{"n_kv_head": 2, "vocab_size": 8192, "norm_eps": 1e-05, "positions": "rope", "rope_fraction": 1.0, "bias": "none", "init_std_qkv": 0.0714, "lr": 0.00555, "decay_shape": "linear", "final_lr_fraction": 0.0, "batch_tokens": 16384}
Each number is 128 + 24 x the weight over its row's rms, rounded and kept within 0 to 255. Layers, rows and columns count from 0. The size above them is the row's rms in percent of the matrix's.

# layer 5 attention query, 64x64, rms 0.0711, rows 0-31, columns 0-63
size [ 90  78  86 102  98  92 102  91  92 103 102  99 111  97  95 107 109  95  93 105  74 114  90 111  98 111 103 107  99 111  99 109]
[[131 119 140 128 126  82 107 147 143 114  71 125 135 103 130 130 127 138 111  77 134 158 146 120 140 138 135 140 102  87 122 142 143 114 140 111 147 126 136 132 119 124 123 138 112 116 119 116 154  86 131 146 170  75 123 132 172 143 104 196 138 190 131  95]
 [121 136 112 109 132 143 162 111 109 138 137 139 143 128 148 138 114 161  99 114 126 121 134 134 146 110  81 108 131 129 159 126 141 120 173 139 113 121 126 111 156 123 150 134 154  88 184 164 138 189 105  97 110 148 147 102 115 179  90 112 101  75 121 117]
 [129 107 127 148 104 138 136 139 171 130 125 152 126 122 102 128 141 144 106 159 122 119 115 154 130 157 123 127 138 121 106 137 130 143  88 162 152 114 114 121 130 156 114  98  99 184  54  89 138 134 153 134 102 146 113  86 111  82 170  95  95 131 148 118]
 [172 174 145 144 126 130 129 123 111 126 142 186 120 110 118 150 109 147  89  82 166 135  50 119 137 160 162 137 120 104 142 122 175 138 163 118  99 142 118  99 146 122 111 117 116 123 115 131 111  97 147 133 133 104 109 161 139 141 110 130 130 109 105 151]
 [159 148 123 134 138 123 161 144 114 172 127 115 113 106 107 113 135 116 135  77  83 154 146 140 145 127 104 146 155 116 147 154 108 113 150 135 128 145 150 123 101  75 157 145 136  85 159 147 121 173 130 119 125 153 136 166 130 148 109 147 146  94 172 177]
 [ 78 157 134 149 125 118 159 110 128 140 118  71 167 123 153 146 156  63 133 149 148 110 138 160 132 113 114 139 139 122 117  90 129 106 101 140 148 166 116 100 117 107 129 129 153 101 120 136 156 125 122 178 148 159  99 112 155 109 114 117 143 122 175 142]
 [115 137 112  97 103 154 104  84 128 154 139 125 157 102  87  99 163  93 126  92 134 177 141 148 136 155 119 137  92 116 154 141  74 151 142 108 137 104 119 132 123 143 148 139 160 117 157 151  94 150 146 127  97 100 154 109 122 136  71 137 131 138 117 113]
 [153 103 114 101 110 154 138 154 131 180 171 134 164 147 155 172 142 115 117  80  80 151 125 139 164 104 171 152 143 118 162 122 155  99 128 129 128 120 139 119 153 101 107 150 171 118 144 130 118 157 153 137 137 145 144  99  97 134  96 124 120 131 122 101]
 [ 87 150 159 160 122 119 171 133 149 117 142 122 165 139  92 145 123 166 121  91 129 129 118 149 156 108 125 107 139 173 169 115 121  96 145 166 159  97 109 163 141 126 148 139 186 169  98 101 119 117 156 108 138 119 137 130 133 146 114 157 151 110 139 133]
 [108 157 114  99 172 139 182 119 100 125 182 128 126 127 136  87 101 109 137 148 126 109 144 143 119 114 152 175 155 147 116 164 135 108 116 149 152  98 156 154 110  93 124 134 171 102 162 117 129 187 126 152 113 131 125 145  99 117 129 104 131 118 111 129]
 [133 113 145 111 120 133  87 176 135  80 124 162 123 140 135 139 127 155 156 174  89 119 131  89 156 131 131 138  94  87 136 154 133  95 152 128  99 149 104 135 112 115 140 136 121 134 157  89 152  94 115 129  95 170 140 149 134 118 112  90  92 105  97 148]
 [155 121 121 109 160  76 138 138 157 132 125  77 132  95  92 121 135 130 156 129 150 126 142 128 113 133 152 170 106 120 168 136 100 102  87 110 106  91 114 150 136 167  73 157 122 134 157  91  92 102 117 110 113 125 111 135 137 142  96 127 126 127 125 166]
 [137 134 132 144 179 126 135 137 168 127  93 126 120 166 165 112 117 150 115 160 141 110 101 146 145 126 165 109  68 108 134 156  85 131 113 123 119 167 136 126 180  96 102 133 144 138 125 123  93 143 109 120 150 117 110 153 127 132 155 135  89 108 119  75]
 [ 84 141 126 119  92 135 126 149 143 150 105 145 157 122 174  61 134 132 114 106 113 148 160 131  98 104 129 148 125 134 169 147  99  97 124 107 115 162  96 113 155 113 102 138 131 104 146 129 102 117 131 167 123 156 148 128 124 169 102 151 163 160 111  94]
 [133 147 137 133  75  95 147 160 162 109 148 138 111 119 158 111 137  74 124 112 161 131 110 187 167  99  99 160 141 138 118 111 151  80 114 126 116 127 152 118 118 102 150 131 138 154  90 155 134 112  75 138  93 142 139 125 143 110 136 133 117 121 146 107]
 [138 165 142 122  89 150 131  98  98 152  85 130 109 101 143 136 157 124 153 133  90 155 135 125 127 157 151 165 138 163  98 175 112 120 123 131 138 104 120 120 183 116 121 114 120 162 120  91 135  92  87 118 142 144  76 109 156 138 114 112  91 130 123 117]
 [110  96 141 103 158 103 111 136 137 159  92  93 152 161 120 124  90 120 134 153 172 139  87 149 126  94 132 122 130  94 125  84 168 174 145 116 138 147 119 102 113 178 144 113 125 160 123 132 128 121 152 122 154 102 108 156 163 146 129  99 139 115  92 123]
 [125 163 151 126 153  89 129 133 146 112 117  98 143 119 106 105 150 109 156  79 101 138 152  83 155 123 130 135 179 148 123 183 105 100  92 136 108 157 131 121 101 116 139 152 193 111 158 114 160 132 133 141 157 145 145 141 101 140 125 128 131 108 116 145]
 [138 153 152 127 146  55 142 131 151 129  98 134 126 113 106 142 117 183 161 122 142 112  87 100 127 162 118 144 127 122 115 149 177 141 148 111 104 147 127 137 141 179 126 107  95 136 129 124  98 156 135 159 121 102 114 169 132 145 118  77 122 128 124 159]
 [197 124 153  91 158 119 141 121 143 159 122 145 142 147 121 137  99 120  89 120 128  87 100 124  92 116 150 113 177 104 140  89  96 120 170 140  79 166 140 118 143 146 140 120 149 134 143 131 119 105 159 131  97 126 100 106 128 138 106 115  97 135 100 116]
 [138 149  97 135 136 130 153 117 140 175 169 138 129 145 117 173 115 110 170  88 132 118  75 115 140 150  97 110 131 176 130 117 100 182 127 141 118  94 133 113 155 101 115 127 160 121 117  98 121  97 101 145  94 121 120  97 133  99 131 111 112 125 146 168]
 [110  95 194  89 115  94  68 112 133 121 140 123 144 148 124 151 110 101  67 130 146 153 111 141 134 128 163 119 127 143 109 148 147 129 126 174  96 148 111 159 139 106 133 125 134 138 110 159 137 141 129 123 122 119 111  94 110 141 115  79 162 149 142 148]
 [140 105 122 149  99 164 140 136 167 117 124 132 127  86 115 126  86 120 109 131 175 145 122 130 134 130 134 117 154 105 115 143 105 127 165 158  64 117 151 137 164  86 127 118 142  97 148 102 141 141 159  92 162 164 171 130 156 109  89 118 132 141 124 120]
 [134  97 138  81 155 110 105 124 123 117 114 131 107 157 140 142  76  80 140  94 167 134 152 119 163 141 114 147 140 107 132 127 111 143 153  91 123 146 112 102 164 139  96 171 101 111  70 129 149 129 143 139  91 126 113  94 142 131 121 128  91 103 104 118]
 [ 90  83 124 154 107 152 106 132 137 149 128 121 120 112 211 156 162 123 104 108 149  90  95 122 147  94 131 136 130  85 104 127 128 101 120 142 140  89 132 138 145 114 150 151 107 136 131  89 111 153 143 130 132  95 115 127 107 161 138 121 144 105  79 131]
 [172 172 125 123  99 103 110 129 150 134 140 196 119 134 112 147 125 166 110 152 111 114  83 147  87 116 146 141 124 115 133 150 134 182 141  79 140 140 136 137 122 161 129 104 114 120 135 163 135 121  81 153 152  86 131 146 105 150 130 133 126 138 109 101]
 [126 135 128 118 132 126 142 154 132 158 111 105 129 139 101 165 100 134 158  94 166 122 119 127 130 117 108 125 146 131  79 167 136 185  98 138 106 147 114 123  81 153 120 106 130 169 175 115 125 109  90 105 147 157 171 103 106 159 120 107 120 114  90 143]
 [123 140 131 129 119 102 104 104 134 155 138 132 170 162 143 139 156 133 114 161 191 128 112 147 147 134 165 159 134 139  97  95  89  90 136  97 144 138 157 125 120 178 124 112 125 150 109  89 115 111 123 116  98 146 120 124 146 106 136 151 166 169  85 144]
 [129 151 143 120  78  78 116  61 115 133 136 134 139 122 131 141 108 112 158 140 159 119 126 107 169  79 141 167 135 141 131 182 167 171 134 126 100 134 144 124 143  86 126 141 137 136 105 133 115 145 144 122 152 104 117 137  98 118 129 139 161 162 143 148]
 [130 132 112 111 173 126 115 115 130 117  89  90 103 142 135 126 176 102  81 102 142 116 128 132 168 153 148 104 155 142 151 142 132 128 148 145 131 155 159 106 139 130 119 113 142 157 168 125 149 138 131 143 114 113 111 101  74  77  75 117  95 138 159 125]
 [148  93 100 120 117 141 170 155 176 162 127 141 148 104 132 113 136 121 129 110 143  81 172 114 115 125 132  94  93 153 110 128 115 130 115 121 121 109 167  63 135 147 126 158 167 118 125 159 130 127 107  78 133 147 144 110 145  95 118 123 165 121 108 153]
 [137 160  70  74 140  80 135 139 123 181 104 133 145 113 197  98 114 182 122 149 156 135 149 135 130 105 101 121 103 122 104 147 133 136 153 146 156 140 108 111 148 129 131 132 111 118 137 139 106 131 114  78 113 122 121 126 139 112 110 101 109 114 146 119]]
# layer 5 attention key, 64x64, rms 0.0715, rows 0-31, columns 0-63
size [104  95  92 106  92  89  96  91  94 117  97  97 105  94  88  98  86 105  91  93  77 117  94 101  97 102  98 102  93 105 101 103]
[[111 134 161 165 135 170 161 115  91 145 108 101 117 116 100 131 131 101 190 122 157 162 156 143 110 113 150 120 123 143 107 128  90 101  99 170 128 127 136 120 111  68 125 134 134 144 143 160 101 111 123 134 108 131 158  79 102 126 137 137 154 104 138 147]
 [127 102  91  95 110 110 112 141 140  85 108 130 134  96 113 154 113 157 114 178 176 125  83 171 123 128 144 145  98 117 166 102 117 141 124 138 169 112 145 166 144 134 104 132 112 123 115 106  97 137  70 125 132 131 139 124 124 137 164 168 156 136 140 123]
 [117 114 136 131 139 139 123 149 124 131 179 140 100 125 170 134 156 116 114 100 141 110 144 162 144 169 139 146 160 114 124 103 109  92 146 177 115 132  94 102 141 141 155 149 167 139  90 139 163 103 106 106 133 160 111 113 126 111 104  69 103  94 102 118]
 [ 70 158 113 109 124 153  93 160  99 116 131 137 134 138 140 135 135 143 104 137 145 162  66 136 114 116 117 126 125 106 115 178 127 161 114 124 148  90 104 135 148 165 103 135 138  96 138 129  87 133  66 145 167 106 122 123 113 151 127 125 122 133 162 107]
 [148 144 103  95 122 150 122 129 150  91 122 115 140 100 108 125 139  95 167 114  83 120 118 147 120  98 123 131 137 137 134 110 147  92  80 142 111 180 144  84  87 112 132 106 144  95 142 173  96 177 163 140 145 135 152 123 102 108 102 136 123 118 120 106]
 [146 146 123 122 182 131 148 165 121 121 132 111 103 113 111  95 139 126 164 127 124 112 141 114 156 100 119 155 152 150 147  44 135 132 133 102 117 129 136 118 100 113 100 125  89 122 104 100 136 110 157 160 129 169 107 113 105 151  89 139 104  89 113 105]
 [127 147 134 125  96 156  66  70 146  90 119 128  99 146 151 118 105 103 173 135 109 184 108 156 146 139 128 143 147 138 147  89 114 142 134 125 113 152 149 148 147  98 163 157 161 127 133 141 124 151 159 115 137 118 146 119 134 101 178 106 125 125 123 109]
 [123 148 110  92 159 174 115 110 155 163 131 119 159 126 126 139 151 100 162  83 111 108  85 167 127 138 153 184 138 123 118  86 124 136 131 128 163 119 128 110 133 151 111 122 147  94 107 144 121 126 159 102 143 155 155 108 122 138 153 113 128  65 145 137]
 [144 134 136 151 116 151 100 140 157 125 129 134 118 125 124  75 102 146 133 108 129 151  67 120 123 117 134  89 126 124 139 120 116 140 154 111 125  98 144 147 141 119 129 141 149 154  43  91  94 108  77 105 130 119 130 123  76 141 128 137 134  85 128 145]
 [122 101  73 150  83 125 150 158 116 149 152 149 162 122 103 137  97 163  81 174 136 121  81 124 124 134 104 124 154 122 124 163 135 138 149 117 163 117 133 118 112 152 126 144 155 114 156  91 132 154 132 114 133  98 106 153 110 159 163 128 160 132 101 153]
 [148 137 117 149  94 106 106 157 136 155 117 135 182 117 107 158 124 145 134 133 118 144 129  79 100 100 104 136  72 129 141 125  78 147 149 126 125 170 125 105 119 169 148 109 114 167 113 146 163 116 125  98 113 174 110 137 132 131 152 160 100 115 155 125]
 [146  88 131 139 124 141 115 146 107 126 139 133 120 137 165  79 119 137 118 145 109 125 115 110  93 146 101 107  97 159 166 163  99 132 153 147 104 138 110 112 157 107 121  98 130 190 158 149 107 163 116  96 160 112 119  83 166 130 154 126 118 136 135 170]
 [138 149 122  93 207 136 140 111 141 113 130 102 149 129 136 125 122 108 137 110 104 120 130 112 153  96 134 102  93 146 104 103  91  98  99  99 141 141 101 103 179 125 108 130 166  75 140 142 103 153 123 135 135  80 122 127 110 109 139 118 116 146 112  94]
 [135 113 151 149  96 127 144 128 104 152 117 152 154  88 151  88 103 147 137 155 171 125 139  94 162 161 143 110 144 144 157 105 112 107 124  98 131 150  95 129 152 196 114 174 130 101 120 150 121 126 135 132 138 115 168 114 138 166 109  96 122  95 126 112]
 [104 143 115 108 131  84 113 158 140 168 128 124 115 112 129 134 142 124 121 142 115 123  96 154 183 115 127 165 128 139 114 126 150 122 171 137  97 137 143 125 128 144 109 115 111 153 101 123  84 160  49 111  70 116 103 132 110 126 102 152 108  99 118 116]
 [159 153 113 176 145 131 126 104  98 145 112 133 124 158 156 114 165 170 133 152  79 149 133  99 118 166 149 137 107 130  97 130 123 131 109 157 152 100 140  81 135 148 140 103 101 141 142 101 134 149  97 139 163 117 117 156 186 131 116 106 122 108 147  97]
 [ 94 134  84 140  83  95 102 117 103 100 127 185 124  96 136 140 145 147 111 107  99 128 109 141  97 148 128 157 119 118 134 177 115 129 138 136 162  82 114 170 155 140 138 136 114 133 103 133 145 121  93 135 127 150 151 163 153 120 175 148 114 161 145 132]
 [132 133 109 123 150 144 158  99 160 133 111 115 124 118 135 122 143 137 135  61 102 119 153 108 132 187 101 120 105 122 112  61 103 102 178 132 148 131 163  89 137 121 122 136 142 124 109 116 127 120 142 124 109  90 107 114 134 151 136 129 110 117 165  75]
 [130 113 103 142 103 135 133 116 128 120 124 146 120 123 160 109 130 158 107 151 103 107 126 150 103 170 100 114 121 102 138 173 100 119 154 115 143 127  98  98 110 120 141 125 118 151  93  90 120  95  75  91 152 147 137 130 112 125 188 108 165 185 102 120]
 [131 107 139  87 127 142 122 110 114 122 162 147 158  67  83 106 125 125 111 131 164 118  83 159 108 159 108 124 118 102 135 172  97 107 139 149 122 111 103  92 123 108 166 107 128 167 120  78 111 128 123 112 109 134 152 120 157 153 132  91 114 131 116 109]
 [192 179 171  91 141 114 151 125 144 134 177  98 134  74 118 100 168 144 120 117 106 121 120 113 127 127  93 148 130 117 133 138 140 133 110 143 116  90 132 108  98  98 152 132 150 122 133 138  88 151 118 114 151 154 148 132 149 166 105 125 125  91 136 132]
 [119 138 135 154 117  63 124 115 116 110 123 128 154 105  85  88 160 108 136 104 112 113 106 141 113 111 182 111 135  97 151 168 119 100 148 146 147 182 126 144 116 155 114 131 120  93 116 114 112 165 119 157 116 126 155 100 138  97 140 151 130 128 111 175]
 [126  98 114 122 136 146 141 142 168  93 128 119 151 108 121 164 106 152 137 160 179 121 103 127 109 160 154  85  91 134 106 112  60 148 105 131  95 173 130 100 131 129 133 129 128 124 117 105 111 123  91 167 126 158 112 116 162 142  85 119 143 142 114 128]
 [119 112 142  81 148 135  93  94 108 166 126  92 125 115 129 112 161 121  75 159 139 128 152 130 124 120 145 130  77  85 137 131 140 106 152  87 151 160  87 145 148 110 127 104 106 114 123 125 111 148 152  96 132 141 148 150 113  91 129 131 157 147 113  79]
 [128 141 130 177 110 150 128 172 135 171 143 106 137 154 141 126 168 136  85 125 153  97 115 107 111 124 148 114 124  96  91 132 117  87 152 120 139 166 109 148 137 106 169 133 103 109 119  72 146 136 146 126 148 100 129 113 103 150 119 152 142 103  85 165]
 [122 108 132 144 117 135 108  90 123 138 121 149 109  83 125  97 101 149  72 176 163 122  79 114 103  92  93 133 184  90 128 166 120 139 116 126 138 147 150 155 112 155 117  99 130 109 118 136 127 157  79 122 113 112 130 143 130 135 150 103 153 132 110 136]
 [121 129 152 107 112 135 123 107 144 146  91 104 143 147 101 168 124 112 173 120 107 117 175 115 170 141 112 133 179 112 103 125 110 149  87 140 132  89 125  85  91  81 118 125 159 155 148 152 126 138 130 120 138 142 165  86 134  93 112 136 122  97 112 125]
 [ 96 104 139 165 160 162 148 114 115 146 109  98 109 107 145  96 161 110 161  62 149 147 146 140 180 110 133 146 138 139 118  95  90 118 157 136 107 139 150 124 125 118 130 119 136 174 128 106 106 140 175 140 115 147 100 150 160 137 155 123 101 103 122 119]
 [ 95 158 152 131 117 158 145  42 124 151  98 143 128 122 104 143 161  97  94 113  97 123 125 142 107 109 144  97 141 129 118 143 157 154 119 113  80 124 110 121 120 132 130 161 106 103 102 114  92 126 118 133 194 135 108 119 135  98 137 121 129 129 110 152]
 [138 154 126 126 144  87 113 103 111 146 133 110 105 153  73 123 123 154  83 104 146  69 101 139 133 142  99 172 133 120 141 117 105 104 139 128 136 118 148 101 160 163 152 130 121 151 159 106 146 106  83 110 176 109 146 124  99 104 137 121 121 167 117 131]
 [ 99  97 138 137 122  81 115 151 182 156 126 173 123 122 142 135 155 118 155 166 177 101 118 147 112 122  91 126 122 147  92 119 110 111 105 145  84 133 111 108 137 129  78 102 150 151 126 132 151 132 115 122 144 123 146 145 149 165 167 101  98 159 129 116]
 [123 139 169 113 131  93 143 134 114 130 101 104 124 107 184 127 134 141  84 134  86 101 156 138 134 130 135  79 156 187 101  86 124 121 110 162 136 161  99 100 147 124 164 114 124 125 146 103 145 123 128  93 110 130 109 139 136 107 162 105 110 113 140 159]]
# layer 5 attention value, 64x64, rms 0.072, rows 0-20, columns 0-63
size [116  97 103  96 115  95 117  95 113 106  87  88 104 104 102 107  85 101  92 103  95]
[[114 151 148  98 107 114 115 103 153 120  93 137 118 141 137 122 157 190 116 111 123 114 166 142 125 169  88 114 157 112 177 152 110 111 153 117 111 146 118  75 130  97 125 186 127 110 131 123 139  90  87 141 157 124 122 117 118 127 130 145 114  91 126 151]
 [150 120  91 126 105 133 131 134 131 132 119 107 148  95 134 134 101 159  89  78 118  64 105 147 121 122 145 181 115 140 145 126 106 143 140 112 129 154 156 120 103 147 118 155 150 121 133 117 116  78 147 151 128 167 164 107  82 121 116 156 110 147 148  89]
 [ 97 146 128 161 106 123 164 139 129  86 138 122 110 155  76 143 132  90 112 125 178 138 158 112 138 113 146 136 120 100 143 147  95 133 173 129 120 147  99 137 138  91 113 131 150 155 101 150  97 147 159 168 157 149 171 140 110 134  97 154  97 137 117 126]
 [132 155 110 125 174  82 142 131 148 109 109  90 138 115 148 158 118 161 136 131  97  93 180  93 145 141 132 113 140 120 145 137 103  94 161  96 167 155 105 162 115 126 172 158 121 165 133 155 145 134 148 133 124 111 100 147 102 111 132 158 118 129 114  94]
 [162 116 107  98 116  70 131 131 142 154 104 165 161 128 108  98 110 101 118 122 131 124 113 137 148 106 158 134 154 166 141 121 116 110 154 113 138 132 117 155 135 166 131 136 123 125 129 135 137 157 170  93 120 165  96 135 134 163  87 114 185 150 114  80]
 [131 131 144 149 166 130 136 124 134 145 156 132 116 114  98 146 112 149 146 145 109 135 124 171 103 145 151 111  90 157  80 146 167 156 117 102 135 150  85 141 109 179  93 118 137 124 162 133  71 162 110 154  83 108 144 149 111 121 148 136 133 103 145 139]
 [134 102 130 117 117 182 128 168 141 125 107 135 154 114 140 117  76 128  98 164 103 139 164  98 158 142 146  76 130 138 115 137 106 130 104 147 187 134 135 124 177 102 129  92 133 117 162 112 147 126 101 120  95 110 116 106 120 107  97 125 101 124 134 157]
 [126 129 153 142 175 126 138 161 143 140 151 125  71 156 171 112 131 145 113 135 110  98  92 139 161 100 158 146 135 172 137 127 152  96 123  92 129 132 116 123 106 100 148  91 126 143 139 164  99 144 113 134 131 122 106 111 132 191  98 170 136 110 130 111]
 [129 135 106  97 128 157 145 177 120  96 143 154 128 138 114 176 120 119  70 139 110 134 135 123 124 104 110 107 138 104 151 105 121 157  93 158  99 160  82 149 125  98 119 134 110 122 128  99 103 104 153 139 129 158  74 117  94 126 106 127 138 113  88  99]
 [112 113 172  97 133 172 144 106 125 130  88  87 138 104 131 112 138  55 120 112 122 132 126 165  86 112 135 135 103 130  95 130 116 127 163  78 114 110 136  97 148 173  89 128 149 131 131 113 149 171 125 120 140 138 122 151 156 137 119 144 108 146 122 106]
 [114 146 112 110 133 126 135 113 152 143 153  97 117 140  77 142 115 193 115  96 102  95 116 128 144 148 168  97 151  92 143 152 168 137 161 152 120 132 171 101 163 124  80 130 125 164 154 142 103 115 156 136 124 119 123 113 131 158 115 129 141  88 130 137]
 [128 160 106  93 178 131 167 133 116 128 109 142 114 167 128 117 157 148 124 105 108 114 129 117 102 159 121 161 168 109 138 113 117 111 111 108 123  88 121 103 108 116  81 138 102  99 143  97 151 177 140 144 130 140 103 152 112 137 124 133  92 141  82 178]
 [150 108 119  98 169 117 148 135  92 187  76 167 144 138 136 118 126 147 134  91 133 146 128 102 122  92  93 164 146 150 136 125 122  99 160 105  96 139 129 149 144 139 119  87 100 131 139 163 138 139 153 169 137 138 116 136 151 143 132 152 103  85 115 149]
 [144 127 170  79  84 105 117 152 126 149 115 112 134 159 115 127 138 132 108 150 111 105 121 123 155 119 136 154 149 178  77 142 135 156 132 154 109 164 154 156  95 130 101 162 154 144 105 135 150 156 113  92 183 115 139 125 160 107 158 136 141 135 123 136]
 [139 105 107 122 138 130 166 124 109  98 142 145 108 151 106 139 148 130  89 116 136 153 148 152 127 155 116  77 123 142  93 143 130 176  80 124 214 136 116 102  97 108 143 139 140 115 114 110 154 132 121 154  88 147 102 155 109 133 126 134 109 156 135 128]
 [ 87 114 135 121 130 103 125  93 121 125 111 124 152 128 103 116  95  78 115 163 124 118 111 156 107 119 158 139 108 141 119 128 164 120 145 115 101 122  76 115 135 145 152 133 142  87 125 152  95 115 129 108 158  91  54 136 155  97 145 154 145 103  99 112]
 [107 155 127 117 115 119 131 146 171 180 139 162 129 145  96 166 146 119 100 155 121 161  98 172 127 126 146 165 103  94 131  96 129 139 156 115 130 135 140 133 180 123 107 115  93 133 168 144 121 147 170 173 144 151 116 124 155 134 112  95 147 127 152 131]
 [ 86  96  89 111 109 111 103 104 130 133 130 148 148 144 139 140 155 130 151 152 121 122 126  81 113 122 100 122 165 115 107 138  89 104 164  92 149 130 153 166  98  95 113 159 150 138 156 145 121 164 130 126 101 135 142 111 107 127 104 113 143  60  96 132]
 [149 166 103 143 104 100 145 150 182 152 153 108 129 117 128 105 143 137 132 133  78 135 117 174 165 113 118 138 120 101 146 155 138 121 129 104 105 137 136  68 134 189 135 119 151 137 139 132 162 150 135 159 127 130 149 138 123  89 151 172 131 136 101 110]
 [ 68 126 146 134 102 118 115 132 131 167 140 109 119  87 131 102 105 139 140  72 146 128 136 137 112 116 102 132 113 125 141 147 127 120 110 106 116 152 116 185 110 103 105 152  97 120 143 118 114 115  92 117  87 142 115 119 101 126 192 160  90 158 133 151]
 [132 128  98 126 121 170 127 120 143 119 131 123 151 181  76 149 125 107  88 170 126 148 154 142 127 179 148 130 158 132 131 125 137 122  69  88 140 145 144 103 133 163 156 114 146 178 161 134 117 106 142 119 119 135 122 156 134 137 145 142 167 156 143 106]]
# layer 5 attention output (transposed), 64x64, rms 0.0879, rows 0-19, columns 0-63
size [110 104 105 103 111  99 121  97 110 101  93  99  96  95 107 113  92  99  96 102]
[[146  85 118 140 184 152 131 170 101 150 174 129 118 125 137 128  97 115 157 130 121 117 123 129 173 115 126 126 135 118  63  92 151 132 105  88 143 153 108 133 135 119 152  92 117 146  99 141 130 185 159 112 130 139 100 106 146 131 152 147 134 113 103 129]
 [118 129 136 140  80 156 133 155 101 145 132 124  81 123 128 135 145 138 162 110 103 116 120 155 170 134  81 121 117 121 101 145 165 111 115 151 100  78 119 123 136 166 126 134 137 111 129 182 112 182 163 110 139  70 113 146 126 135 126  97 122 135 135 112]
 [140 156  85  69 139 120 113 150 145 170 130 146 147  76 167 118 129 150 130 129 136 160  70 158 120 137 161 138 140 103 148 150 111 145 104 125 121 140 156 134 113 120 123 135 155  87 130 122 107 150  74 148  97 103  87 114 127 119 149 129 130 139 148 121]
 [161 137 130 119 159 102 158 140 118 149 128 192 105 159 147  98 169 168 105 107 117 149 137 123 138 110 160 125 138 109  67 131  93 170 141 147  95 133 128 122 137 119  97 116 128 130 111 123  99 149 111 118 132 119 147 120 121 116 176  96 110 111 154  88]
 [135 147 136 162 118 126 123  79 141  83 121 141 117 106 134 157 119 159 173 144  94 110 141 100 107 158 141 157  89 100  59 131 127 152 134 147 105 116  93 127 110 132 117 141 123 119 155 137 126  84 124 120 120  82 169 137 146 128 163  91 110 127 125 136]
 [127 135 121 131  99 148 165 144  78 129  86  90 128 145 105 104 121 144 142  89 119 136 147 105 104 105  87 125 189 137 138 111  92 111 136 139 160 118 168 109 145 123 144 142  71 106  84 122 125  98 122  81 152 140 117 103 116 126 108 134 124 139 120 139]
 [147 119 160 132 145  68 138 118 131 122 142 108 144 183  84 132 144 100 118 147 135 129 132 157 137  84 141 150 119  94 126 142  99 108 168 124 108 202 129 112 126  85 162 162 121 105 109 136 114 143 126 134 108 127 107 151 146 101 113 111 134 127 144  93]
 [141 133 142 143 153 144 108 118 144  83 140 138 149 116 121  85 177 153 145 103 177 108 143  84 170 115  70 121 106  92 134 135 100 147 119 115 158 140 153 128 154 131 139 127 106 114 133  97 125 111 135 143 129 107 157 153 116 104 142 151 137 181  92 138]
 [142 105  73 127 135 137 116  41 124 121 144 153 138 159 145 128 163  91 157 115 129 135  80 161 104 139 143 141 136 133 144 129 124 122 138 129 116 124 131  96  98 148 123 115  99 149 130 176 152 142 143 158 122 110 132 165 133 123 134 135 110 173 165 151]
 [100 143  89 168  93  85 114 119 139 132 156 145 145 125  85 171  81 160 128 126 136 129 134  80  99 134 145 141 158 118 147 156 128 109  86 129 127 131 124 132 143 119 169 123 150 148 149 138 130 123 147 114 109 122 109 113 111 183 127  90 153 135 176 117]
 [117 155 140 139 132 166  96 115  94 152 148 108 146  80 146 126 116 102 158 102 163 115 153 121 136 141 126 121  88 132 117 130  98 148 110 124 144 133 139 153 111 159 186 119 116 125  85 155  81 149  90 100 142 133 123 134 126 136 120 140  66 147 102 155]
 [133 143 130 153 109 161  96 101 139 167 168 181 147  97 144 152 104 124 135 159 128 157 111 110 146 121 137 122 126 154 153 137 159 168 123 157 131 141 115 165 118 159 162 106 136 185  90 135 136 111 138 103 134 136 175 102 152 154 125 134 143 132  92 128]
 [118 111  78 167 111 130  75 114  94  97 137 124 119 143 156 115 134 157 128 144 130 127 104 129  88 141 146 110  80 117  95 137 127 121 145 128 130 113 121 135 147 151 120 179 120 181  78 129 120 124 120  80 118 146 127 136 119 145 164 107 178 136 104 137]
 [106 132 180 185  93 137 104 100 101 154 121 144 116 129 152  79 107 110 154 119 132 128 153 130  95 126 107 102 126 103 119 149 126 103 124  99 159 120  69 108 166 140 156 121  75 108 139 107 139 133 113 145 116 131 106  89 143 147 144 123 136  97 135 125]
 [141 104 146 118 136 123  92 148 161 164 128 100 169 138 136 151 121  86 125 115 117 180 123 157 138  99 141 183 142 132 158 138 115 131 162 127  83 140 130  96 130 128 150  88 142 113 175 124 108 123 124 131 152  78 112  97 122  81 108 115 116 107 119 132]
 [168 128 121 131 132 139 125 145 111  78 158 173 115 119 116 162 107  99 133 129 129 109 150 136 144 148 126 125 169 125  87 119 122 121  86 134 129 135 162 109  93 128 111 104 102 139 165 103 134  80 129  92 114 142 167 134 127 163 141  66 157 128 160 123]
 [124 143  96 123 125 136 124  73 119  74 167 102 133 118 148 122 129 132 148 107 124 107 143 126 152 166 111 164 144 148 123 141 157 114 109 159 117 129  93  89  77 109 145 136 121  89  94 106 103  93 105 126  92 126 108 143 144 127 103 139 100 145 101  86]
 [151 163 138 188 138 122 129 138 139 157 135 110 132 127 150 104 142 141 133 145 111 139 162 171 132 113 178 101 110 124 117 121 141 163  97 133 118 121  88 106 134 142 139  95 114 149  96 134 183 107 152 154 115 147 116 140 101 153 177 116 138 183 146 128]
 [151  94 155 138 162 110 111  93  91 126 122 118 122 146 142 123 139 174 159 101 130 102  90 115 119 144  94 129 139 134 121 120 136 176  98 142 174 120 135 138 159 111  98 113  90 115  90 141  91 135 117 126 169 117  76  88 130 127  86 121 122 130 134 110]
 [126 145  87 150 155 147 196 158 133 127 106  89 142 140 130 120 177 152 133 129 105 122 136 102 116 116 109  88 163 130  83 147 125 125 132 130 163 165 147  99 168 154 141 111 135 131 140 109 133 163 124  99 165  98 126 145 121 115 105 157 137 124 123  91]]